{"head_dim": 32, "rope_base": 10000.0, "qk_norm": true, "attn_scale": 0.264, "beta1": 0.9, "final_lr_fraction": 0.1}
Each number is 200 + 40 x the weight over its row's rms, rounded and kept within 0 to 999. Layers, rows and columns count from 0. The size before them is the row's rms in percent of the matrix's.

# layer 8 MLP gate, 192x64, rms 0.149, rows 25-32, columns 0-63
095,178,128,218,221,181,259,222,246,180,153,191,207,167,119,286,141,194,156,229,204,223,168,171,196,220,230,206,165,236,200,179,188,205,203,238,241,99,212,159,191,244,263,186,271,212,163,236,188,266,297,242,173,221,172,196,147,226,208,221,216,152,134,223,183
105,144,145,198,213,121,228,268,225,246,257,236,155,170,227,178,300,165,176,165,188,181,176,177,211,206,201,240,182,257,203,205,153,215,166,199,181,191,189,124,217,194,272,172,239,189,227,279,105,197,206,222,216,218,166,143,175,237,212,278,256,215,196,184,241
109,192,235,159,195,176,292,180,178,177,204,276,237,183,238,126,188,239,150,175,234,213,197,98,282,201,229,185,222,193,182,199,167,186,174,237,152,234,225,187,136,142,229,250,246,201,221,227,159,186,193,225,217,218,239,117,157,283,171,213,214,211,213,185,275
094,286,197,202,218,146,192,171,218,226,200,223,218,238,221,194,202,244,168,146,202,253,188,169,146,187,219,262,165,174,251,221,232,226,200,221,187,230,222,125,193,210,145,230,296,167,203,177,258,209,289,277,242,145,217,177,145,265,174,255,176,127,179,170,209
087,263,200,134,269,217,159,249,243,206,159,162,124,225,148,230,147,135,195,219,231,223,182,281,179,227,245,213,223,230,172,232,255,138,207,241,261,217,171,237,277,218,179,217,159,274,226,145,144,200,227,153,187,192,220,230,240,254,194,196,210,208,164,165,213
098,225,310,256,236,106,282,192,206,238,196,197,173,154,156,130,208,161,190,216,204,201,166,210,187,205,149,218,199,190,179,215,229,153,180,237,176,225,95,226,219,109,154,238,171,232,228,219,228,207,165,162,250,171,180,175,213,235,189,199,201,216,210,291,224
094,168,201,198,250,163,205,223,248,229,183,158,215,159,168,257,220,198,187,220,253,160,248,213,220,167,116,194,187,165,152,242,196,139,213,252,190,271,206,215,172,256,291,143,126,211,161,250,195,234,149,212,281,228,243,186,251,238,230,249,213,236,209,210,264
106,173,221,155,218,84,180,185,200,243,159,171,76,135,218,191,241,243,168,204,214,176,131,212,183,159,191,211,228,281,157,205,201,226,272,212,215,173,150,216,198,177,151,200,143,215,149,251,192,258,189,215,283,206,217,164,229,186,161,168,198,194,239,194,201
# layer 8 MLP up, 192x64, rms 0.148, rows 25-31, columns 0-63
092,188,191,236,240,122,121,272,247,276,155,174,150,245,190,245,211,215,239,172,237,199,129,230,153,231,207,164,158,164,155,244,214,215,117,256,207,164,208,193,208,161,200,205,249,262,214,239,213,159,215,255,201,190,166,181,219,223,181,128,172,189,232,281,213
103,202,171,217,223,256,161,233,159,185,243,238,221,198,256,239,249,243,256,228,190,194,200,135,109,212,261,230,209,203,207,225,143,210,244,213,220,163,201,213,251,230,234,211,247,172,249,125,210,188,230,256,237,193,152,202,194,170,138,233,185,242,280,159,92
114,208,132,266,269,191,175,158,273,250,220,198,154,206,179,215,162,163,262,181,233,219,163,251,164,268,184,200,209,246,204,199,231,272,212,185,271,148,217,228,260,195,234,171,191,255,195,217,181,177,170,198,167,236,169,241,216,225,134,96,171,154,175,175,251
110,250,217,163,132,227,196,233,170,174,144,196,186,189,195,152,98,160,191,235,225,163,245,197,235,234,142,258,224,191,267,212,136,192,234,210,149,241,201,213,166,155,236,169,135,243,202,234,248,127,213,211,233,166,211,266,203,175,194,227,128,159,263,256,211
097,179,201,217,122,192,184,209,190,129,183,203,242,208,158,214,108,205,232,232,206,282,136,138,187,244,230,184,149,177,218,234,269,220,191,198,196,204,246,155,170,243,151,147,167,213,186,193,148,263,221,154,257,223,170,204,253,261,261,156,233,195,205,167,124
103,227,148,244,279,189,136,243,229,187,224,235,168,205,213,200,216,104,255,119,195,213,210,179,139,229,212,182,213,224,146,111,197,226,205,178,274,153,191,172,226,212,195,178,207,225,231,276,235,204,148,215,191,176,229,279,204,275,264,238,202,231,206,231,225
095,211,218,250,251,287,204,299,178,251,255,230,157,206,181,261,220,194,293,182,206,189,193,170,141,175,128,186,221,222,201,221,229,228,188,212,163,180,223,206,240,158,108,253,211,182,153,250,213,150,248,181,176,157,159,225,176,208,212,226,151,210,204,271,152
# layer 8 MLP down (transposed), 192x64, rms 0.139, rows 25-31, columns 0-63
092,198,160,207,234,164,230,132,191,199,228,207,168,186,197,253,233,236,175,199,244,201,178,215,209,213,160,187,183,145,178,211,163,174,131,129,274,183,145,201,184,208,196,215,116,85,188,170,148,203,211,222,189,336,272,152,217,196,196,193,248,208,179,187,229
107,225,203,198,143,153,245,214,276,201,165,183,180,182,222,220,198,246,199,176,234,164,161,260,224,202,142,140,201,218,244,177,112,103,193,243,204,203,178,263,144,178,158,194,194,184,150,151,233,220,209,219,218,220,230,307,229,122,169,128,200,226,164,197,211
109,235,206,203,167,272,254,222,186,176,215,298,180,201,182,187,168,248,163,190,149,211,182,139,190,196,187,255,235,222,189,205,177,172,292,180,205,246,202,142,150,212,197,193,255,146,219,223,197,242,213,148,243,73,191,167,204,271,145,239,233,182,250,225,188
110,217,141,138,211,171,214,216,147,143,161,192,242,163,160,202,204,174,213,290,230,205,252,228,196,199,231,142,238,227,217,134,179,193,136,179,250,151,239,233,141,213,125,199,137,231,134,165,189,154,247,254,221,176,182,243,177,165,114,158,180,168,213,168,188
094,158,207,156,217,215,242,241,178,204,252,138,150,184,270,170,287,160,189,159,205,145,191,262,179,197,161,227,167,148,188,209,159,210,212,179,191,210,237,227,185,209,186,240,249,209,173,227,294,155,159,281,208,287,257,165,211,119,171,201,174,233,228,249,214
106,180,193,225,164,177,174,285,226,195,185,213,195,175,186,205,185,133,148,179,174,176,171,199,83,186,171,255,179,185,101,169,208,216,132,251,226,158,129,223,190,253,202,161,187,258,250,268,144,188,202,140,169,229,152,232,220,209,236,234,201,198,196,266,174
099,176,217,149,205,134,229,235,257,222,144,215,221,139,224,236,216,191,155,250,234,167,199,235,197,220,221,205,168,167,187,240,173,199,236,263,189,231,201,179,180,172,318,122,225,197,217,205,170,207,149,232,281,211,260,218,248,225,287,210,217,295,223,174,209